Weights of a small GPT-style language model, trained from scratch on English Wikipedia.
Architecture: LayerNorm before each block, learned positions, biases, tied embeddings, normalized queries and keys.
Training: a variant of SOAP for these matrices, 295M tokens, 3296 steps.
Each number is 200 + 20 x the weight over its row's rms, rounded and kept within 0 to 999. Layers, rows and columns count from 0. The size before them is the row's rms in percent of the matrix's.

# layer 7 MLP up, 640x160, rms 0.163, rows 297-317, columns 0-79
099,223,176,190,205,218,211,229,168,167,205,187,219,195,202,205,183,194,187,195,186,223,203,225,195,177,199,182,177,179,226,185,170,229,178,213,219,161,198,211,198,205,192,204,220,146,209,133,198,211,221,164,193,229,156,206,205,198,185,208,168,177,201,204,223,206,198,182,200,217,174,179,181,221,195,177,186,224,189,184,175
114,204,214,181,170,189,221,223,170,230,208,232,218,198,236,180,202,186,216,189,213,220,196,211,192,202,173,206,238,226,176,217,211,171,188,211,184,215,194,181,226,229,205,216,188,192,188,211,185,206,204,213,233,245,200,202,184,223,200,207,186,227,202,184,232,194,185,190,210,183,158,210,216,203,201,170,192,202,218,187,248
118,202,217,192,146,181,225,178,172,195,204,178,181,189,199,221,199,176,256,216,241,200,227,171,238,215,206,227,173,205,200,196,181,182,219,186,189,216,222,181,252,194,190,187,191,179,215,210,207,179,227,195,197,210,208,196,207,182,222,221,210,225,194,203,190,174,204,168,178,207,202,213,213,212,230,183,161,208,193,191,182
106,197,184,206,186,203,232,207,254,206,201,178,222,194,203,231,230,201,209,225,191,188,212,186,225,198,240,195,196,226,192,164,195,188,192,217,217,193,204,206,226,197,153,193,204,190,200,196,202,224,194,210,190,198,227,188,235,198,198,179,170,197,173,227,244,203,171,192,190,214,204,180,164,198,198,173,190,168,211,214,176
092,153,250,212,173,187,219,187,193,166,234,199,180,213,202,221,186,217,243,199,178,220,174,194,200,196,200,232,189,189,182,216,161,199,203,203,231,182,191,206,173,178,192,199,223,210,207,202,197,207,214,220,173,239,188,181,207,186,162,171,187,193,208,198,215,206,166,209,216,189,203,199,165,182,248,168,226,187,194,173,186
109,218,208,195,203,223,215,203,187,232,191,218,224,191,228,184,197,204,203,199,191,169,166,194,197,204,198,179,197,235,230,185,183,205,202,218,148,214,218,182,186,215,182,204,168,188,215,210,205,208,191,220,201,204,204,202,176,188,173,180,213,196,244,188,222,197,188,227,212,186,210,184,202,195,208,175,190,184,208,244,233
095,186,205,164,192,235,179,232,185,195,197,216,196,219,219,190,151,188,187,183,225,200,194,190,218,168,191,199,189,193,194,184,228,186,197,179,167,207,181,183,208,192,183,218,213,231,211,207,200,186,222,201,232,209,214,201,197,179,183,224,199,204,205,207,211,200,184,187,198,168,164,196,198,170,191,196,184,212,237,174,184
095,166,223,173,156,224,178,172,211,188,194,176,190,185,198,216,178,190,239,236,222,208,191,207,205,231,198,183,175,184,190,213,180,215,210,224,211,160,189,194,176,201,170,174,226,212,206,173,193,194,170,191,206,221,188,201,187,170,190,243,203,229,187,167,179,203,188,186,199,203,175,193,235,176,195,167,212,196,185,196,187
144,202,198,216,179,195,170,185,170,210,171,163,172,179,171,215,186,199,197,191,208,193,193,172,191,202,204,215,180,172,230,216,186,225,193,232,223,165,216,189,187,163,192,170,197,202,220,220,213,183,193,194,222,216,212,207,194,208,192,204,182,198,212,210,192,170,171,231,198,207,216,189,231,207,190,230,172,222,214,179,201
088,219,214,210,223,215,181,190,180,213,198,168,193,203,224,194,190,215,195,247,207,200,204,214,198,217,212,200,222,169,179,209,184,174,232,203,228,219,210,206,176,211,206,198,216,191,202,144,228,164,183,193,189,194,211,231,211,210,212,204,215,150,213,202,182,187,195,193,200,229,215,220,192,207,185,206,191,154,219,209,227
106,184,212,188,173,219,215,198,222,189,200,213,186,225,191,225,207,208,201,205,189,206,214,205,241,172,194,211,186,213,179,181,198,184,172,175,214,171,149,162,206,199,177,220,178,175,207,181,209,222,213,192,195,216,209,216,186,187,215,160,191,219,220,181,197,170,178,176,201,203,208,174,174,198,207,183,189,208,210,197,193
099,196,229,212,206,202,235,206,168,247,193,189,199,195,211,249,200,201,217,213,199,186,205,190,190,188,198,179,201,207,185,196,174,193,241,185,178,216,212,240,184,158,219,210,183,182,181,181,186,217,214,198,180,209,188,167,191,178,189,217,188,208,201,167,181,221,198,170,203,199,237,213,190,189,237,220,202,222,196,183,175
098,215,221,205,207,218,244,227,202,209,183,184,165,182,193,224,168,209,213,194,207,199,171,233,199,198,199,201,223,214,226,220,193,209,231,198,210,186,245,164,223,201,185,199,196,210,170,202,209,195,212,213,206,196,231,229,197,197,205,180,192,206,191,188,208,206,222,216,158,201,188,212,181,173,176,175,189,198,249,185,203
100,215,197,196,194,186,231,241,193,171,155,187,186,204,189,222,199,182,220,186,214,211,170,176,190,212,204,166,228,208,221,199,207,225,216,203,198,213,210,194,212,168,195,194,214,256,230,194,203,205,177,217,183,206,192,214,222,190,170,189,224,211,216,201,193,246,219,203,183,198,181,187,193,198,198,232,194,217,196,179,187
086,197,204,237,198,233,217,208,210,207,219,181,201,185,240,200,205,231,207,195,192,206,204,182,175,250,204,181,204,204,190,191,207,183,203,185,238,169,234,213,221,173,204,181,241,201,190,183,177,192,215,212,213,209,195,169,217,189,187,194,204,215,172,181,198,228,177,242,197,209,202,192,187,205,217,231,149,200,187,200,243
107,179,219,198,202,202,202,191,181,241,187,183,199,195,221,192,198,205,200,219,223,210,194,179,212,177,210,195,180,182,186,213,204,240,211,180,177,225,177,198,198,173,219,207,199,219,196,187,194,210,195,155,209,212,209,202,178,206,152,200,210,178,146,232,243,183,231,197,174,244,189,180,207,218,214,198,171,263,238,205,208
095,205,217,201,197,179,168,195,176,174,177,162,174,223,203,189,188,213,221,188,194,171,236,217,210,210,185,202,199,176,196,185,173,166,240,171,168,183,194,178,191,241,197,185,185,179,203,195,198,199,187,186,186,207,198,205,178,187,181,219,221,160,202,163,204,189,201,214,177,229,220,174,197,157,176,182,184,220,199,187,206
097,207,200,176,212,189,192,212,187,184,204,176,209,203,218,198,188,217,173,202,183,199,209,218,200,205,195,213,202,179,174,192,179,200,153,185,196,231,162,203,191,204,214,178,194,187,228,188,198,252,258,219,242,228,209,222,158,199,142,234,197,171,185,214,221,212,201,186,182,187,187,180,177,199,190,207,208,214,173,178,200
108,230,210,179,189,205,240,181,181,214,192,215,179,198,195,179,189,201,211,215,219,234,194,168,229,194,191,197,210,226,219,201,208,178,217,173,228,202,161,216,223,176,179,232,194,181,224,188,198,174,161,193,208,212,200,161,211,251,237,158,211,203,204,202,177,201,161,195,197,180,213,167,223,176,204,221,201,217,226,211,220
097,169,231,181,229,193,199,187,175,183,202,218,217,235,185,175,221,210,238,199,187,213,205,199,200,183,176,206,188,178,202,218,172,246,214,214,183,210,206,191,218,171,218,182,226,226,186,243,163,204,228,186,197,171,205,191,251,204,201,177,169,231,185,199,153,183,189,205,186,195,228,176,216,211,184,190,210,201,215,197,176
094,252,194,244,221,220,211,211,205,191,221,209,185,182,186,176,201,210,175,202,231,209,163,196,185,226,151,236,190,153,201,210,192,199,240,197,203,201,213,193,228,188,169,184,219,188,177,210,227,201,184,146,191,187,230,199,188,206,209,184,221,174,198,197,210,211,188,208,211,205,211,203,223,193,196,229,221,196,207,194,166
# layer 7 MLP down (transposed), 640x160, rms 0.148, rows 297-316, columns 0-79
098,187,193,198,181,214,203,209,216,219,223,203,167,206,206,211,220,201,192,230,255,178,183,204,207,204,184,220,211,204,197,193,187,196,224,193,167,183,209,185,194,197,221,199,208,241,207,219,229,212,173,212,188,187,197,191,231,174,201,181,229,165,213,183,214,191,234,190,204,203,231,221,227,204,193,197,212,187,240,229,192
085,195,198,237,219,183,173,190,227,165,206,169,223,217,173,202,176,224,184,220,179,188,220,214,189,187,197,195,192,187,217,214,195,204,204,185,220,235,226,228,202,189,219,186,222,215,230,190,217,222,244,180,210,149,200,221,218,184,194,208,219,216,198,193,162,182,215,214,187,213,210,186,195,200,200,245,203,225,180,184,183
104,192,180,232,259,203,202,192,220,191,201,208,167,191,209,211,211,239,199,204,173,202,208,205,197,205,215,161,233,208,203,187,238,219,172,129,163,212,215,212,186,179,202,213,196,205,191,208,203,169,200,238,180,195,215,188,198,194,178,186,196,173,185,179,160,192,214,198,203,204,239,185,180,172,178,202,212,198,187,209,198
106,209,168,209,191,222,200,189,187,210,201,212,176,198,206,185,155,180,183,197,171,233,216,178,163,188,212,191,230,212,230,194,203,201,210,195,165,177,205,223,219,211,228,203,236,171,170,231,211,203,189,235,196,220,155,196,194,202,187,217,208,206,172,202,181,188,235,194,187,178,220,198,202,167,208,198,208,172,178,186,218
095,197,234,232,188,189,171,203,194,234,196,203,170,173,198,191,177,221,207,191,172,214,206,176,225,214,211,170,206,178,198,229,200,233,217,246,201,200,167,235,201,185,224,203,210,196,227,178,220,202,191,230,197,204,222,174,205,187,218,204,208,221,167,235,209,160,175,188,217,191,224,196,216,200,209,208,175,154,203,151,196
096,214,231,223,238,175,152,237,214,208,197,230,212,162,208,158,178,240,203,204,188,191,212,155,194,220,199,191,207,212,198,185,209,184,183,253,236,179,195,182,217,202,205,234,184,215,210,209,211,191,183,190,147,190,216,177,187,218,150,207,205,213,217,209,216,218,200,159,198,197,227,219,192,230,204,175,211,178,190,223,195
098,212,156,229,229,183,215,214,204,215,197,205,210,226,188,189,233,186,229,209,168,223,239,251,195,248,177,197,176,213,185,205,243,220,185,200,206,177,204,213,174,223,201,180,214,200,181,232,195,188,235,198,185,210,196,225,212,219,212,191,185,177,216,230,186,242,205,209,211,203,212,185,217,202,201,208,203,154,172,199,206
107,223,190,212,231,222,227,205,232,201,225,208,175,222,176,203,219,215,195,190,157,187,212,183,211,173,191,169,200,186,226,167,220,195,189,181,189,222,205,192,194,204,206,214,183,179,219,219,207,184,199,203,191,193,181,174,231,228,196,210,181,182,176,206,204,216,224,216,184,203,202,215,203,220,180,255,210,200,197,178,218
108,199,209,157,182,209,223,200,221,206,227,224,226,213,204,180,196,214,236,218,181,198,181,204,198,222,186,199,231,225,162,194,195,195,196,160,191,232,159,191,229,241,188,212,206,202,205,177,181,201,217,197,185,203,200,193,218,215,198,169,187,205,178,184,233,195,218,185,197,164,165,194,177,203,201,170,212,189,206,213,209
097,174,188,215,201,195,218,203,209,196,223,210,200,198,177,179,205,202,249,214,213,201,166,219,224,219,188,207,198,194,200,195,246,225,166,226,210,201,186,218,231,209,179,184,235,209,176,193,180,208,192,178,194,186,168,228,217,190,194,207,188,186,204,163,220,210,185,218,198,190,202,217,187,180,210,218,255,137,192,176,176
096,187,197,170,167,176,203,179,209,182,191,211,237,200,178,226,203,215,176,184,207,195,169,189,233,191,205,197,195,216,185,218,169,197,190,195,167,195,225,206,201,200,207,222,184,210,207,178,173,177,210,180,175,213,193,190,222,188,238,208,240,175,174,194,253,187,174,198,177,177,175,187,200,214,237,206,232,212,170,207,220
091,212,225,157,209,204,195,172,196,195,185,213,213,219,189,181,185,202,187,180,235,189,198,198,189,211,202,229,204,188,180,186,214,190,191,223,202,172,222,171,208,215,188,198,222,203,185,207,186,208,178,202,248,167,230,200,231,217,199,216,226,194,184,222,188,200,219,225,191,198,187,189,219,199,169,210,203,181,207,206,221
105,164,221,218,204,206,213,236,216,222,210,173,163,185,198,207,176,205,181,161,190,204,193,216,161,203,222,203,189,196,203,187,225,188,181,194,175,229,241,172,212,173,199,199,170,229,210,177,156,196,193,184,204,161,195,180,203,231,196,218,188,178,201,183,237,187,226,226,212,235,201,213,204,183,212,217,206,212,191,216,224
112,200,214,219,164,205,229,185,190,200,217,177,220,177,215,207,227,227,201,220,164,182,179,165,192,200,190,193,209,190,174,174,208,194,201,199,173,180,204,200,191,217,216,171,198,195,208,183,179,174,220,193,194,173,184,230,176,210,176,204,174,211,195,166,185,206,221,180,184,200,198,196,150,167,189,212,219,198,181,214,190
093,189,187,207,192,189,163,182,203,175,176,195,158,207,172,204,179,174,188,214,203,221,199,224,233,193,185,165,206,192,207,196,198,205,199,234,194,220,200,193,186,188,214,183,186,204,183,182,216,233,206,215,203,159,166,179,196,171,210,172,211,207,182,213,184,171,196,188,182,158,199,213,171,183,217,172,224,236,172,186,232
094,198,193,187,188,207,226,172,225,221,197,226,231,191,167,203,228,240,225,234,212,159,192,201,221,182,184,195,160,203,202,173,180,180,187,218,194,218,232,222,203,217,209,204,226,197,176,212,212,216,207,173,181,210,225,210,185,211,204,181,202,161,202,202,157,179,200,194,181,183,253,170,195,222,199,183,162,183,232,205,199
103,238,203,224,179,217,192,189,200,188,213,191,177,209,168,175,219,178,192,172,203,192,197,188,160,189,205,185,194,200,216,199,223,235,204,194,172,196,216,198,205,209,169,182,202,175,207,180,185,208,243,197,211,204,170,249,192,205,198,183,179,167,205,195,213,195,203,192,212,190,246,185,218,190,180,213,212,162,209,215,174
089,186,180,238,167,188,178,197,198,202,154,190,185,179,170,221,166,203,190,201,218,188,190,187,197,223,186,234,182,212,211,180,169,216,174,195,211,178,210,168,205,231,202,201,216,195,179,224,184,150,183,221,164,203,217,192,213,191,190,195,200,216,221,170,221,180,182,177,217,190,223,192,208,211,220,191,207,215,222,216,202
102,213,222,171,232,194,252,237,187,193,173,192,214,201,165,163,183,179,211,205,200,179,161,202,214,224,233,200,191,228,224,179,185,175,189,218,191,192,204,171,203,217,229,227,169,214,202,188,240,208,155,224,178,191,212,158,204,217,215,239,203,201,201,199,185,221,191,192,212,189,197,195,225,200,194,240,210,212,192,207,201
099,198,182,201,232,160,185,192,210,174,222,194,209,179,238,195,179,162,189,191,176,180,166,216,222,187,223,164,191,202,224,168,198,188,202,167,204,186,203,202,211,248,185,213,204,186,202,182,249,205,204,216,208,197,178,207,204,212,210,218,191,174,200,217,221,177,191,218,184,215,214,185,203,234,191,198,209,225,207,220,187